Weights of a small transformer language model: vocabulary 4770, 12.2M parameters.
Each number is 50 + 15 x the weight over the matrix's rms, rounded and kept within 0 to 99. Layers, rows and columns count from 0.

# layer 7 MLP up, 512x192, rms 0.172, rows 62-86, columns 96-191
64 16 55 50 65 41 46 48 46 63 63 69 72 46 46 33 47 40 61 79 31 66 27 49 67 61 58 31 57 44 40 33 50 55 41 62 74 70 45 65 50 31 54 54 31 65 35 62 42 44 60 56 66 70 30 71 44 36 47 48 42 68 45 25 24 39 37 56 79 40 76 61 34 49 54 74 57 16 80 61 49 34 44 40 70 61 38 57 71 38 46 58 69 51 38 60
86 54 70 75 34 71 27 47 69 49 24 21 49 79 21 58 58 63 53 17 46 37 50 43 31 38 62 57 48 54 54 58 52 25 39 34 60 54 60 53 71 22 49 74 33 56 46 64 34 44 24 55 31 59 53 43 35 37 46 41 69 25 53 46 41 43 49 48 66 45 69 46 57 36 68 50 61 47 80 86 65 25 44 48 52 27 21 58 43 47 57 52 65 42 35 53
71 49 64 63 42 48 76 46 62 68 42 33 62 50 43 65 64 59 45 42 55 30 53 51 43 84 68 45 88 45 64 63 72 45 34 43 52 40 46 68 27 44 38 66 51 36 54 48 40 49 67 71 64 33 32 43 33 21 59 50 54 54 45 35 74 46 28 31 55 69 38 56 46 25 60 43 53 52 46 28 68 53 35 39 51 66 67 45 24 05 88 75 65 53 43 53
43 53 36 74 45 54 40 53 47 36 88 37 57 57 34 63 46 53 47 52 69 63 42 73 36 38 40 60 36 48 29 41 48 51 43 39 59 56 29 54 86 55 29 61 57 89 57 59 50 67 40 43 33 41 65 62 32 37 82 44 60 44 58 39 30 39 50 49 36 44 47 78 54 51 62 51 47 17 44 50 75 39 39 57 70 73 31 60 60 19 47 31 27 72 79 44
49 45 40 39 40 39 49 30 72 69 66 59 52 71 57 37 56 82 41 52 22 48 38 33 65 85 60 39 39 54 58 53 65 29 31 59 54 57 31 37 45 51 41 46 61 38 63 54 73 46 47 07 51 48 47 47 46 51 54 30 54 66 56 60 35 30 72 50 66 48 59 46 59 65 41 28 40 72 17 32 58 37 49 49 53 69 37 60 47 28 42 42 63 79 30 41
40 63 71 42 43 63 73 59 53 85 47 66 39 47 45 53 35 60 61 59 34 78 28 51 49 47 37 23 45 86 46 50 59 50 49 61 66 77 42 55 73 51 65 43 61 50 62 35 29 48 62 22 17 46 56 54 42 47 76 62 63 47 39 61 60 21 52 51 42 52 63 58 70 58 93 77 33 43 47 40 34 54 49 37 40 49 21 18 58 41 52 51 61 25 44 56
49 71 75 59 39 70 43 62 34 49 47 49 50 36 58 69 34 44 45 42 60 77 42 50 60 50 48 37 55 48 38 45 81 45 50 54 25 46 57 73 68 47 17 47 33 56 49 67 63 92 67 22 62 44 57 61 88 54 32 36 49 56 60 63 50 42 57 56 49 25 64 44 37 72 45 49 62 42 53 51 60 56 26 32 28 49 52 80 44 35 29 36 63 41 44 52
44 35 64 62 62 55 39 37 41 45 42 39 68 55 76 32 43 38 64 40 50 64 57 45 90 31 61 68 59 68 32 65 51 46 73 32 41 87 68 68 31 27 54 72 44 94 49 62 43 36 61 68 49 47 00 52 51 36 97 79 55 46 73 43 50 28 50 55 45 32 46 43 72 71 51 26 45 31 30 38 48 48 57 35 28 74 56 56 57 43 51 33 46 42 34 22
33 62 56 41 53 58 46 37 55 59 74 48 22 50 47 47 48 34 60 45 76 43 36 29 54 70 60 62 71 64 88 51 47 27 68 55 54 71 41 46 41 13 61 37 50 45 54 70 55 41 57 41 45 81 69 73 57 76 24 33 39 60 32 50 56 72 85 74 50 35 40 62 70 21 26 72 16 69 66 22 51 68 54 47 60 52 42 67 43 43 79 38 43 35 65 35
40 32 67 21 70 33 68 46 56 58 50 56 62 49 62 66 55 53 57 26 50 52 46 51 53 56 56 70 26 24 40 40 42 27 98 63 50 35 49 50 42 85 94 87 46 53 50 38 84 65 22 63 68 36 34 47 45 28 47 25 55 33 75 37 51 65 46 25 47 74 51 60 65 64 36 68 68 42 36 35 49 43 76 61 21 58 26 50 26 74 22 58 65 30 35 38
45 62 60 42 55 36 52 55 37 57 67 40 44 53 40 33 56 59 50 45 47 40 48 31 58 69 60 27 52 52 55 66 24 54 47 28 46 53 62 68 42 45 53 78 60 42 52 54 52 42 67 58 58 43 46 64 41 55 07 62 46 40 53 44 36 17 54 38 65 65 35 51 63 45 73 66 54 53 45 46 35 43 40 29 67 52 27 31 57 59 36 38 39 43 90 50
35 58 64 66 50 73 61 34 48 56 63 24 58 33 59 52 27 60 55 37 28 37 57 43 74 37 55 52 43 51 57 44 67 74 53 49 37 36 54 41 44 28 28 33 33 35 31 40 48 48 66 45 46 19 49 29 45 56 40 38 62 45 41 80 55 36 41 39 46 62 56 29 47 45 54 33 61 47 48 39 40 33 71 19 23 50 32 48 45 44 72 57 49 62 50 30
51 58 59 32 33 50 49 41 44 32 52 56 26 31 51 47 33 37 50 58 46 46 19 28 52 55 19 46 61 36 49 52 50 42 40 54 56 20 53 48 30 34 47 34 34 73 53 57 68 75 51 37 79 38 36 52 51 48 54 44 57 49 25 57 60 57 48 64 37 45 46 36 51 38 46 65 41 59 22 77 45 54 39 60 78 62 85 64 58 58 61 51 71 50 63 67
43 77 51 73 29 49 34 28 45 69 58 52 58 47 37 50 34 15 15 56 39 32 44 35 48 55 87 54 43 44 75 60 61 61 60 33 71 63 70 54 63 35 48 38 55 74 40 52 38 40 48 18 72 70 41 82 31 55 31 38 11 37 38 42 53 77 47 52 28 14 62 43 90 22 74 52 53 57 47 36 54 46 48 71 47 27 44 33 47 52 52 40 38 58 43 66
81 46 39 42 54 57 63 26 58 67 24 40 42 48 36 46 23 51 37 66 49 39 42 51 46 34 53 40 44 50 40 53 62 46 36 50 48 42 44 52 56 57 31 53 67 58 54 22 45 47 39 62 50 74 85 57 61 36 60 67 80 50 68 53 73 51 27 64 42 69 30 52 37 26 44 66 77 40 57 34 54 62 74 36 59 71 43 58 56 61 61 14 47 66 36 36
50 63 35 70 42 67 45 43 65 43 22 63 30 48 75 21 33 44 49 54 54 43 60 61 37 53 21 43 49 40 45 66 58 58 51 51 58 64 39 62 59 45 58 51 64 55 30 55 24 44 45 53 45 44 35 50 42 46 52 62 51 35 52 70 41 37 49 05 88 46 60 38 46 37 33 58 31 77 41 38 69 31 29 33 40 50 20 41 52 67 66 50 68 21 38 50
45 53 54 58 55 54 44 45 49 55 46 63 53 45 56 23 51 39 29 60 32 46 41 72 61 58 75 25 43 37 55 68 47 66 55 29 30 55 43 65 38 57 54 28 60 79 38 72 52 38 23 40 50 55 26 45 51 66 44 50 34 63 30 62 67 61 45 62 63 48 40 58 53 45 62 27 39 36 33 15 63 46 58 34 55 42 60 46 60 42 36 44 47 55 33 27
42 60 42 41 77 67 47 69 25 25 65 57 68 57 47 43 56 46 38 56 62 26 39 81 37 48 65 42 53 64 73 62 61 39 62 21 39 38 36 34 74 53 63 39 39 53 31 49 49 58 78 59 39 40 62 71 33 61 49 67 28 56 47 43 52 39 45 59 40 35 50 41 56 50 48 15 32 71 40 40 58 53 59 08 63 49 61 48 70 56 70 39 68 44 65 52
63 57 42 28 66 38 82 64 51 50 47 31 59 27 60 53 37 58 49 63 38 39 33 47 50 78 72 60 76 24 76 29 65 37 37 41 50 36 47 36 60 52 43 38 61 51 15 50 51 37 63 49 34 27 47 50 50 40 50 52 51 43 55 53 68 69 39 31 36 33 51 28 50 52 30 30 50 20 59 71 53 66 54 41 37 70 27 49 28 50 61 74 68 56 95 63
58 22 52 40 60 50 54 40 57 34 40 50 55 63 59 48 60 50 55 67 23 58 53 56 60 50 53 74 26 60 29 31 81 39 58 65 63 28 49 54 42 69 69 41 57 47 70 45 52 68 80 53 51 62 41 47 42 50 32 48 66 54 59 30 63 53 60 33 99 55 28 49 48 43 52 48 63 58 51 61 62 48 74 63 42 34 58 74 42 57 57 63 62 46 71 59
58 36 43 46 51 45 39 52 37 74 52 66 64 79 40 43 50 90 54 37 51 52 33 44 70 61 44 42 55 63 58 55 58 46 38 46 66 39 82 63 45 66 69 55 44 51 30 46 40 67 62 31 38 54 45 51 74 46 50 21 54 33 46 56 38 68 49 76 47 49 45 79 45 59 43 56 63 42 45 73 49 55 50 47 48 83 52 49 44 63 53 58 51 41 33 28
51 45 44 60 66 21 64 53 48 68 59 51 65 62 86 60 37 66 61 39 39 65 49 82 48 56 48 64 44 57 62 51 66 56 43 58 66 40 62 57 67 59 67 49 77 60 67 82 65 50 55 39 52 48 33 69 37 43 67 31 72 55 37 45 44 72 45 50 40 52 78 44 35 46 31 75 45 46 57 55 46 50 40 62 57 55 46 72 43 40 64 36 91 63 84 27
80 51 58 18 49 13 60 23 37 27 56 78 48 65 50 93 45 63 49 19 56 57 33 48 42 49 47 48 49 43 55 30 62 42 39 60 33 33 34 33 25 27 44 22 57 50 60 68 28 35 60 50 85 65 56 63 33 77 44 46 66 47 40 39 66 68 55 49 51 63 61 36 48 22 47 32 39 77 59 63 47 62 70 41 53 50 75 84 68 53 53 53 55 75 47 46
36 38 49 38 43 75 40 50 59 59 48 42 50 77 44 41 42 70 40 69 76 56 55 52 49 38 46 32 46 32 70 61 34 75 45 29 73 48 50 73 71 45 58 54 54 09 57 46 51 46 55 48 46 34 43 72 37 53 44 45 81 38 23 61 44 82 93 54 57 50 67 82 66 67 99 51 63 76 26 80 62 65 35 60 65 41 77 40 35 61 42 56 37 48 54 31
37 47 73 45 59 65 44 52 23 46 36 52 53 72 45 56 56 50 45 38 47 43 56 70 52 30 43 44 65 60 55 44 49 22 67 65 62 36 50 49 54 75 60 58 57 37 42 49 63 60 73 46 32 67 60 41 41 69 51 76 36 45 42 49 72 36 62 64 37 44 45 75 54 42 36 27 75 42 57 57 46 24 37 59 46 34 41 30 47 58 57 65 35 51 41 52
# layer 7 MLP down (transposed), 512x192, rms 0.161, rows 62-85, columns 96-191
53 42 52 46 62 38 27 53 49 44 55 83 45 35 55 43 57 78 50 64 39 49 38 40 37 45 87 63 43 46 53 61 49 18 24 71 39 68 44 65 39 39 80 55 54 43 39 28 60 33 30 64 72 40 52 58 11 52 39 44 62 90 52 38 60 41 63 56 28 25 81 51 42 46 65 62 62 39 43 23 48 36 59 42 23 44 38 33 45 50 53 67 35 36 59 51
48 57 57 76 52 41 55 59 66 52 44 66 40 33 39 22 39 41 72 51 65 54 62 44 16 27 54 59 72 40 43 76 63 74 49 18 63 42 53 60 37 65 22 46 38 59 86 72 47 51 71 64 34 56 25 38 51 35 56 38 19 19 48 85 71 59 55 11 65 49 48 37 54 45 75 35 38 45 59 56 48 62 43 58 62 25 50 41 41 59 62 47 80 54 59 43
50 42 64 60 63 58 32 48 46 68 56 39 63 48 54 37 65 63 24 39 35 27 71 26 74 35 44 72 62 42 28 45 42 91 57 20 28 51 66 86 68 64 47 50 59 59 38 36 57 39 41 32 50 78 36 65 73 40 24 64 03 60 41 60 70 46 40 51 53 44 40 36 51 51 45 31 77 47 62 37 48 75 61 30 34 70 46 20 71 73 23 60 58 71 37 53
39 34 64 49 54 53 38 20 29 52 46 36 39 49 36 47 20 44 48 75 66 43 50 48 32 70 47 53 63 67 10 61 48 73 72 51 36 82 60 50 73 42 52 21 57 08 39 60 52 34 74 55 56 55 60 29 44 40 41 36 26 52 62 47 70 31 35 64 46 27 50 64 52 39 62 60 55 50 43 55 47 51 84 31 70 62 40 47 45 58 40 70 75 22 32 45
41 44 31 55 58 64 63 65 42 52 60 82 32 56 55 54 56 77 50 51 39 29 47 21 45 24 61 44 65 56 34 53 74 32 72 38 63 57 46 53 43 43 24 50 65 47 53 34 51 54 19 42 67 54 57 41 85 50 49 38 53 68 26 63 29 40 69 47 62 35 36 36 66 67 49 51 47 66 47 65 44 64 40 75 58 78 34 40 51 44 59 53 48 60 77 63
50 49 51 45 57 35 61 73 53 55 58 58 47 50 61 25 75 21 80 51 44 64 50 57 58 57 41 63 47 35 17 45 49 54 69 47 67 54 67 20 62 27 51 55 49 54 41 51 19 51 55 33 60 25 53 63 68 57 53 78 38 47 51 49 63 55 27 88 38 80 48 63 59 51 46 69 61 53 50 40 60 43 29 34 34 51 60 42 38 40 41 44 26 31 76 69
79 29 37 53 46 67 43 48 90 72 67 36 48 47 67 11 40 40 27 28 66 64 32 57 31 71 46 63 46 50 35 27 59 52 62 51 55 86 52 36 73 60 45 43 75 38 55 37 43 25 51 52 64 47 56 53 55 63 24 56 59 39 66 48 46 53 57 32 79 41 67 57 50 63 58 36 68 39 70 43 45 18 67 68 51 43 56 40 59 37 30 54 64 22 64 52
36 26 34 51 79 44 38 62 47 56 79 56 36 40 52 32 50 62 47 61 33 45 26 62 10 57 57 69 46 55 52 63 37 45 69 57 87 43 31 50 45 60 59 37 60 40 57 52 40 43 57 24 44 33 41 48 54 39 63 56 61 30 24 26 71 42 22 46 65 55 53 03 62 27 35 39 49 49 46 41 60 55 35 59 56 44 32 60 68 55 29 75 50 72 43 42
62 59 43 48 52 60 46 52 56 71 46 54 47 28 43 32 24 64 59 75 44 35 55 59 80 40 43 44 64 41 52 57 39 31 48 34 72 65 32 40 12 52 71 25 38 50 37 41 44 34 42 37 58 63 42 38 46 66 53 70 49 66 35 40 44 46 44 28 61 75 50 54 37 58 53 52 15 61 53 26 65 41 53 48 33 55 36 66 64 43 38 50 53 63 45 61
72 26 32 40 47 48 41 28 50 22 44 56 55 59 36 47 59 71 58 43 29 56 37 53 42 61 69 37 57 63 66 61 43 37 66 60 20 15 32 59 73 79 55 48 65 43 73 54 63 44 29 36 32 38 49 69 22 38 57 72 42 68 40 09 51 76 62 61 33 74 42 61 65 82 30 77 47 60 61 39 87 64 46 45 48 52 62 40 36 70 30 54 37 51 43 25
54 36 66 66 69 76 43 65 57 47 37 64 47 52 69 41 53 45 41 45 46 61 61 50 52 50 71 62 54 54 30 45 72 54 55 41 72 56 36 63 59 78 42 82 66 76 36 23 52 42 55 40 61 47 66 36 46 32 80 51 35 61 51 62 65 82 61 56 22 45 50 52 26 47 49 35 35 51 77 61 40 76 42 34 40 59 57 25 72 58 70 58 59 59 28 54
53 42 33 21 28 38 51 34 47 49 56 28 56 24 40 46 55 56 59 60 65 48 69 18 40 31 37 29 34 35 39 53 54 72 31 67 40 64 52 73 60 44 42 20 48 62 55 48 67 47 44 55 45 31 61 28 55 52 41 62 40 44 55 66 64 37 42 63 41 45 20 29 52 32 57 43 72 53 18 50 54 67 54 62 61 40 48 34 45 64 35 34 32 35 71 68
77 63 43 39 64 65 73 49 69 32 73 44 67 75 37 36 69 65 65 55 59 53 69 69 40 74 63 54 48 57 40 57 39 72 49 42 34 57 64 61 37 51 28 57 44 51 78 31 43 26 54 52 23 37 59 70 50 46 47 62 69 44 67 67 53 67 35 76 52 65 65 58 72 47 23 59 54 62 57 31 52 48 41 49 38 55 44 33 38 61 69 67 35 45 67 13
37 53 69 59 58 89 62 46 32 53 43 50 56 79 48 55 72 58 65 63 35 44 53 47 41 82 68 72 55 44 66 70 21 69 39 39 63 23 48 48 27 51 46 70 53 46 56 34 49 58 27 50 31 44 34 43 53 58 42 54 32 74 44 52 43 54 60 34 57 60 62 53 29 63 35 60 46 80 56 25 68 24 61 47 50 44 39 60 49 50 69 60 55 31 65 47
34 61 60 49 47 26 54 35 49 21 61 59 48 45 52 40 69 30 66 44 28 56 57 49 68 49 46 35 35 55 51 59 46 21 49 27 54 31 27 30 37 57 50 38 17 61 72 37 42 59 38 50 71 35 43 49 61 42 42 40 29 64 60 55 44 57 56 60 45 58 67 54 42 26 77 50 55 53 48 30 62 50 41 76 63 59 75 26 57 52 48 67 32 63 36 53
59 38 70 21 37 40 51 71 30 39 50 25 47 68 55 62 52 37 53 87 36 42 41 49 49 26 44 52 58 27 46 38 62 30 29 36 51 26 58 54 75 45 50 55 42 72 47 67 56 53 46 51 17 34 74 52 65 62 59 61 63 74 36 25 50 61 70 62 60 48 32 48 61 80 73 42 59 48 49 51 54 59 53 43 39 41 26 31 65 54 52 48 36 47 50 79
56 37 57 56 53 68 41 54 12 66 27 48 42 49 38 69 58 20 47 71 52 33 57 49 49 34 50 70 35 30 47 48 55 71 71 71 74 17 44 31 40 46 46 74 52 36 35 67 38 46 51 61 65 78 66 55 49 45 64 50 69 53 63 48 73 35 44 64 52 74 27 54 64 39 64 51 74 48 70 44 57 69 64 65 82 79 43 69 35 69 51 52 32 24 52 62
25 54 65 69 35 41 61 60 36 54 39 35 56 34 56 62 58 58 34 76 65 63 57 52 52 52 59 68 20 46 58 48 49 60 35 36 34 46 60 51 72 33 54 31 33 39 45 53 67 53 60 41 31 51 70 46 22 43 49 49 51 46 39 48 35 58 55 22 45 67 39 69 23 63 69 46 49 79 70 53 65 51 54 31 41 41 68 36 27 52 62 60 30 38 28 37
64 59 38 58 41 50 54 64 39 59 31 70 40 46 18 36 54 65 17 73 31 39 41 52 40 53 56 49 78 59 63 34 65 58 69 17 70 62 62 38 42 77 28 63 45 26 37 51 52 42 67 53 38 42 47 39 52 57 66 39 49 46 80 40 36 72 53 49 30 49 75 44 62 62 83 37 62 27 65 48 51 61 32 39 31 73 43 75 29 66 50 49 61 52 58 62
65 65 41 42 61 79 56 50 50 86 58 48 66 62 72 29 40 42 13 39 60 28 36 21 68 44 37 76 41 76 30 81 49 53 64 45 64 32 55 47 30 55 66 44 34 52 66 28 31 55 53 53 26 56 60 45 47 66 64 48 60 61 48 70 70 48 72 73 42 63 38 41 41 59 62 67 61 52 33 53 30 60 38 83 45 23 54 44 41 87 50 75 44 48 28 56
40 40 54 37 39 44 82 29 44 58 81 60 24 53 48 58 49 57 58 52 51 57 54 64 53 50 23 44 26 42 57 42 50 61 61 57 58 38 63 49 26 36 61 65 53 53 79 69 68 31 49 57 40 43 54 70 55 58 56 41 51 69 58 37 43 47 25 43 44 54 53 39 18 86 50 80 65 67 48 37 72 32 52 52 52 40 34 28 56 44 52 57 68 61 80 51
88 43 62 79 47 65 54 51 54 46 45 67 57 11 23 44 46 64 35 56 25 60 56 57 19 91 44 65 65 35 68 43 51 65 50 40 94 33 67 22 26 40 41 60 47 41 39 58 69 66 51 37 57 78 72 53 39 58 46 55 35 75 66 40 34 48 55 50 33 73 50 61 71 82 57 38 31 68 31 53 42 28 13 50 59 54 44 59 38 34 65 68 35 27 72 59
66 71 53 42 50 33 43 43 57 42 49 80 74 55 52 77 40 26 49 71 58 25 49 46 73 60 61 33 32 64 43 17 50 44 34 33 20 66 59 45 49 39 29 30 46 70 38 47 48 15 39 49 56 89 61 43 52 67 64 70 57 42 56 27 49 45 57 31 68 60 54 65 39 52 46 46 59 30 49 46 62 58 67 51 74 55 50 65 66 63 42 49 78 61 39 60
64 43 31 58 58 48 53 31 40 42 57 46 79 26 70 75 26 78 65 62 50 77 51 75 52 50 44 41 46 36 42 56 47 43 33 31 33 60 44 55 75 49 34 36 49 58 61 68 52 38 61 49 53 43 32 47 49 77 72 26 51 31 59 85 73 60 43 64 60 59 51 69 43 53 41 31 50 42 25 34 62 57 31 51 44 45 47 52 45 42 42 63 55 35 32 55
# layer 7 MLP gate, 512x192, rms 0.18, rows 63-86, columns 96-191
62 50 53 37 62 56 90 24 30 63 82 57 32 44 68 32 61 59 29 43 36 88 58 60 74 30 63 26 78 59 47 26 48 33 47 65 55 47 35 31 52 32 60 69 56 56 69 28 43 47 26 58 51 85 36 33 51 58 63 92 46 23 69 33 67 48 52 52 44 52 27 53 56 48 27 44 42 53 51 34 37 68 46 41 41 99 66 27 38 50 62 64 25 57 73 62
64 80 34 71 43 33 59 52 83 56 62 50 49 67 62 57 56 63 64 24 42 39 55 55 37 62 65 34 49 37 50 42 31 56 64 43 52 44 45 57 41 50 28 44 52 27 58 21 66 50 62 49 51 48 20 32 81 44 67 32 90 66 21 74 39 67 91 64 47 31 33 61 48 09 47 42 07 13 51 67 57 34 51 47 49 50 48 49 57 17 28 56 61 32 58 60
13 38 66 51 47 81 51 60 62 62 28 44 65 60 51 59 21 43 54 78 34 42 20 45 68 49 57 35 45 47 27 41 67 53 57 56 82 25 39 63 58 30 35 49 17 68 73 43 36 53 73 25 73 34 67 63 24 48 48 40 41 53 83 58 28 50 64 27 41 48 45 42 75 46 50 55 49 62 51 70 61 42 50 55 18 49 55 29 49 52 30 17 40 52 56 53
81 59 63 33 33 59 71 49 56 38 46 54 66 48 57 55 30 37 47 45 75 66 80 39 58 39 22 65 45 63 64 43 36 61 96 63 19 46 56 77 56 67 49 55 45 44 46 38 42 59 63 69 24 49 52 62 61 39 36 45 81 47 79 42 58 54 43 44 60 66 31 53 64 34 43 41 64 45 98 70 38 50 61 82 42 67 41 39 18 54 58 61 38 38 54 45
20 60 43 49 44 44 68 63 67 79 64 54 51 51 72 75 46 52 77 51 38 85 52 19 23 63 37 55 40 67 39 42 87 38 37 53 64 41 63 67 71 68 46 34 61 43 33 62 25 53 57 32 26 41 41 51 54 43 95 44 53 51 44 44 65 36 35 32 60 64 49 64 34 44 93 59 52 56 44 45 34 28 49 70 39 43 39 43 71 57 60 70 66 54 45 37
57 26 22 32 70 39 66 21 34 55 46 39 62 61 57 47 35 53 48 70 35 25 46 53 23 49 51 78 49 44 62 47 62 71 47 37 75 60 44 42 48 60 34 64 70 46 44 58 34 13 44 67 43 49 43 50 37 55 81 74 32 49 34 28 66 50 29 29 17 58 33 39 46 29 64 40 44 60 53 61 33 43 58 46 63 27 57 46 44 62 73 29 48 53 50 27
32 55 57 67 50 34 68 63 40 53 28 66 48 42 43 53 35 57 80 68 30 45 74 57 67 37 50 49 16 31 60 35 58 58 54 42 79 50 86 39 69 47 34 49 55 58 88 59 54 75 57 33 57 56 45 70 26 21 48 64 53 31 25 54 53 36 37 83 49 61 40 49 44 37 42 40 52 49 46 61 70 33 43 22 11 54 37 50 80 26 74 34 42 37 37 69
68 17 51 66 67 31 34 38 35 29 21 51 57 43 45 60 69 30 60 36 68 48 41 55 66 56 54 48 39 43 47 52 20 73 58 38 44 39 64 62 15 67 48 82 43 56 63 57 57 44 28 69 47 59 48 40 80 22 37 32 52 65 55 30 44 37 26 60 18 64 28 45 43 53 57 73 93 78 49 74 29 53 49 33 29 25 72 36 61 65 50 44 72 23 47 42
49 46 50 19 54 42 65 51 44 48 27 42 74 24 45 58 49 36 39 48 70 39 46 38 26 56 78 39 67 38 40 57 58 38 76 38 65 55 56 56 55 55 66 46 24 67 34 49 77 54 57 79 59 50 31 52 30 61 51 47 41 34 76 19 51 71 44 50 57 68 27 46 37 76 42 83 58 64 16 51 50 29 45 65 37 63 46 48 68 64 31 30 49 28 31 18
42 25 43 64 60 57 35 47 55 46 71 35 47 49 67 35 67 52 33 47 55 47 54 58 60 49 67 38 50 47 55 57 58 58 60 49 44 29 52 58 62 39 53 61 71 62 61 61 36 42 57 47 62 23 67 67 50 34 45 76 63 41 66 42 60 26 67 16 66 59 44 28 51 34 83 48 50 43 41 68 57 45 32 44 41 80 31 54 60 52 45 72 47 14 58 73
49 58 65 51 52 70 43 43 67 47 48 40 62 30 59 40 39 81 60 41 50 40 54 60 47 47 56 36 70 57 43 26 60 59 52 52 38 55 45 54 55 39 59 30 51 44 32 64 54 27 48 56 47 47 50 22 52 66 43 73 56 51 60 54 73 57 43 35 63 48 50 70 56 38 45 43 73 38 71 39 48 47 70 45 41 39 39 29 42 36 60 46 59 51 45 46
37 47 71 33 33 48 49 31 53 50 43 47 38 53 35 48 51 35 36 34 60 74 20 71 50 41 53 44 57 61 53 50 48 65 42 51 73 37 29 44 48 67 52 43 43 70 68 51 67 55 49 68 70 63 27 55 56 58 40 65 43 38 42 33 46 33 72 62 51 36 42 50 46 53 54 52 64 38 33 52 54 33 55 60 56 40 69 31 47 51 67 50 79 60 51 63
25 56 41 68 44 64 37 63 31 61 57 47 18 44 45 61 30 56 63 59 36 34 59 24 66 41 23 65 52 65 47 53 37 39 55 76 43 50 54 38 28 61 57 45 36 32 56 56 52 39 48 75 40 51 86 46 55 55 63 71 58 12 70 40 46 44 66 45 68 81 49 54 35 56 60 63 51 54 50 76 56 36 47 50 83 67 60 57 63 30 54 43 65 55 59 78
41 59 50 52 41 58 48 46 46 39 54 53 54 54 52 37 74 44 33 56 41 59 46 53 75 52 52 54 35 41 72 42 29 46 68 18 86 22 52 55 45 63 29 61 58 55 54 42 52 46 46 66 69 52 43 49 48 59 56 70 59 39 48 49 40 33 48 53 57 54 52 26 57 43 72 64 77 46 46 52 40 49 58 41 71 50 40 55 64 53 69 37 55 50 65 42
45 60 63 40 85 53 47 31 24 57 79 34 65 47 35 68 51 62 53 84 54 55 62 47 52 60 58 37 41 47 41 33 61 68 37 33 23 38 71 43 32 52 44 42 40 37 46 46 53 54 43 25 40 57 41 41 52 73 62 49 49 43 40 44 65 07 68 64 39 73 45 37 36 53 44 83 39 40 57 65 44 81 60 57 63 65 49 29 55 60 57 26 50 42 73 11
55 74 52 36 35 61 55 66 55 55 54 52 71 47 51 52 36 91 60 47 58 62 45 41 57 45 13 71 44 69 47 45 70 32 52 57 64 48 51 13 63 27 53 47 19 46 66 59 74 47 50 69 52 54 36 66 49 36 58 60 59 63 69 49 47 48 30 38 41 57 39 38 54 35 44 44 70 52 54 49 66 54 47 57 27 64 49 47 54 46 37 39 54 52 72 77
71 50 53 17 62 44 43 81 43 31 59 45 49 49 63 57 51 30 26 49 74 56 42 61 27 51 47 45 75 51 47 52 65 52 60 35 64 50 28 39 78 44 50 44 46 65 73 24 31 49 57 37 47 37 53 49 48 50 64 45 34 73 61 49 50 45 70 61 61 44 60 35 47 69 42 33 61 59 62 54 55 53 45 22 58 45 28 21 67 39 75 35 67 50 53 36
73 60 28 55 70 43 54 51 74 46 63 45 40 30 70 59 42 29 68 36 58 47 55 47 38 58 56 43 68 33 39 44 57 66 38 26 69 62 34 36 70 51 61 38 65 58 30 43 32 53 76 69 45 33 59 27 67 48 54 44 42 44 56 49 71 60 85 22 44 27 60 30 49 54 49 32 45 32 41 72 54 53 52 45 39 31 37 51 32 58 27 47 63 50 70 56
67 53 60 39 34 77 62 50 24 41 41 51 46 49 57 57 40 59 05 65 19 52 49 40 59 36 47 51 38 59 58 47 53 57 34 42 71 36 43 41 54 58 74 31 56 34 35 41 37 23 66 17 37 60 50 52 54 64 54 50 38 62 43 34 47 50 63 51 65 36 58 44 59 60 70 63 49 78 57 43 51 54 57 37 26 45 55 46 24 55 63 53 53 53 42 47
61 52 48 52 56 42 49 80 43 43 59 47 55 34 79 54 46 74 47 58 48 54 61 45 52 31 53 59 69 52 58 44 70 55 36 41 37 37 34 36 54 35 59 31 32 48 55 48 84 50 38 43 42 35 52 42 68 57 47 54 38 45 51 69 71 70 53 96 50 45 47 32 44 46 51 35 54 56 45 64 68 73 62 52 58 32 71 73 57 51 52 60 62 45 32 35
55 41 60 35 71 58 46 58 51 51 69 43 49 55 71 44 43 75 68 48 35 70 28 35 53 37 41 67 34 76 48 69 50 61 56 76 60 41 48 35 65 52 54 65 37 57 71 39 67 76 48 53 69 58 53 63 63 37 49 22 42 50 52 38 28 32 74 36 62 35 41 29 59 75 32 44 47 45 39 18 43 38 37 44 65 63 24 68 48 35 47 28 25 43 78 51
85 58 43 33 49 39 57 52 34 65 32 46 88 60 58 49 53 56 40 22 69 59 68 79 47 47 38 70 58 59 43 48 41 43 80 43 15 20 45 27 36 60 48 35 52 45 78 49 48 74 57 40 57 31 37 36 13 57 56 59 64 32 38 61 51 44 39 88 50 19 37 45 58 55 43 48 28 51 65 62 29 36 37 37 25 36 47 64 43 63 37 64 52 27 58 55
71 68 58 38 37 30 45 84 40 52 33 25 49 41 54 42 51 42 49 50 71 71 49 71 37 35 66 61 58 40 18 59 44 36 26 54 56 43 31 46 55 38 47 59 43 58 50 35 69 38 44 57 41 40 44 12 67 34 47 69 45 45 56 36 50 29 31 42 36 53 29 22 45 14 36 53 47 51 61 37 36 45 70 34 39 02 71 40 60 34 55 57 59 39 68 67
47 63 55 47 46 39 41 44 49 23 26 73 41 53 17 48 35 47 50 66 41 31 41 43 68 67 12 67 65 54 32 39 41 67 36 61 72 60 47 20 56 76 84 58 45 80 27 69 48 56 48 29 54 39 45 47 56 92 54 70 35 51 67 58 50 67 55 73 15 46 59 69 67 35 67 47 30 58 53 32 36 33 61 43 50 63 35 30 35 16 59 61 53 59 54 47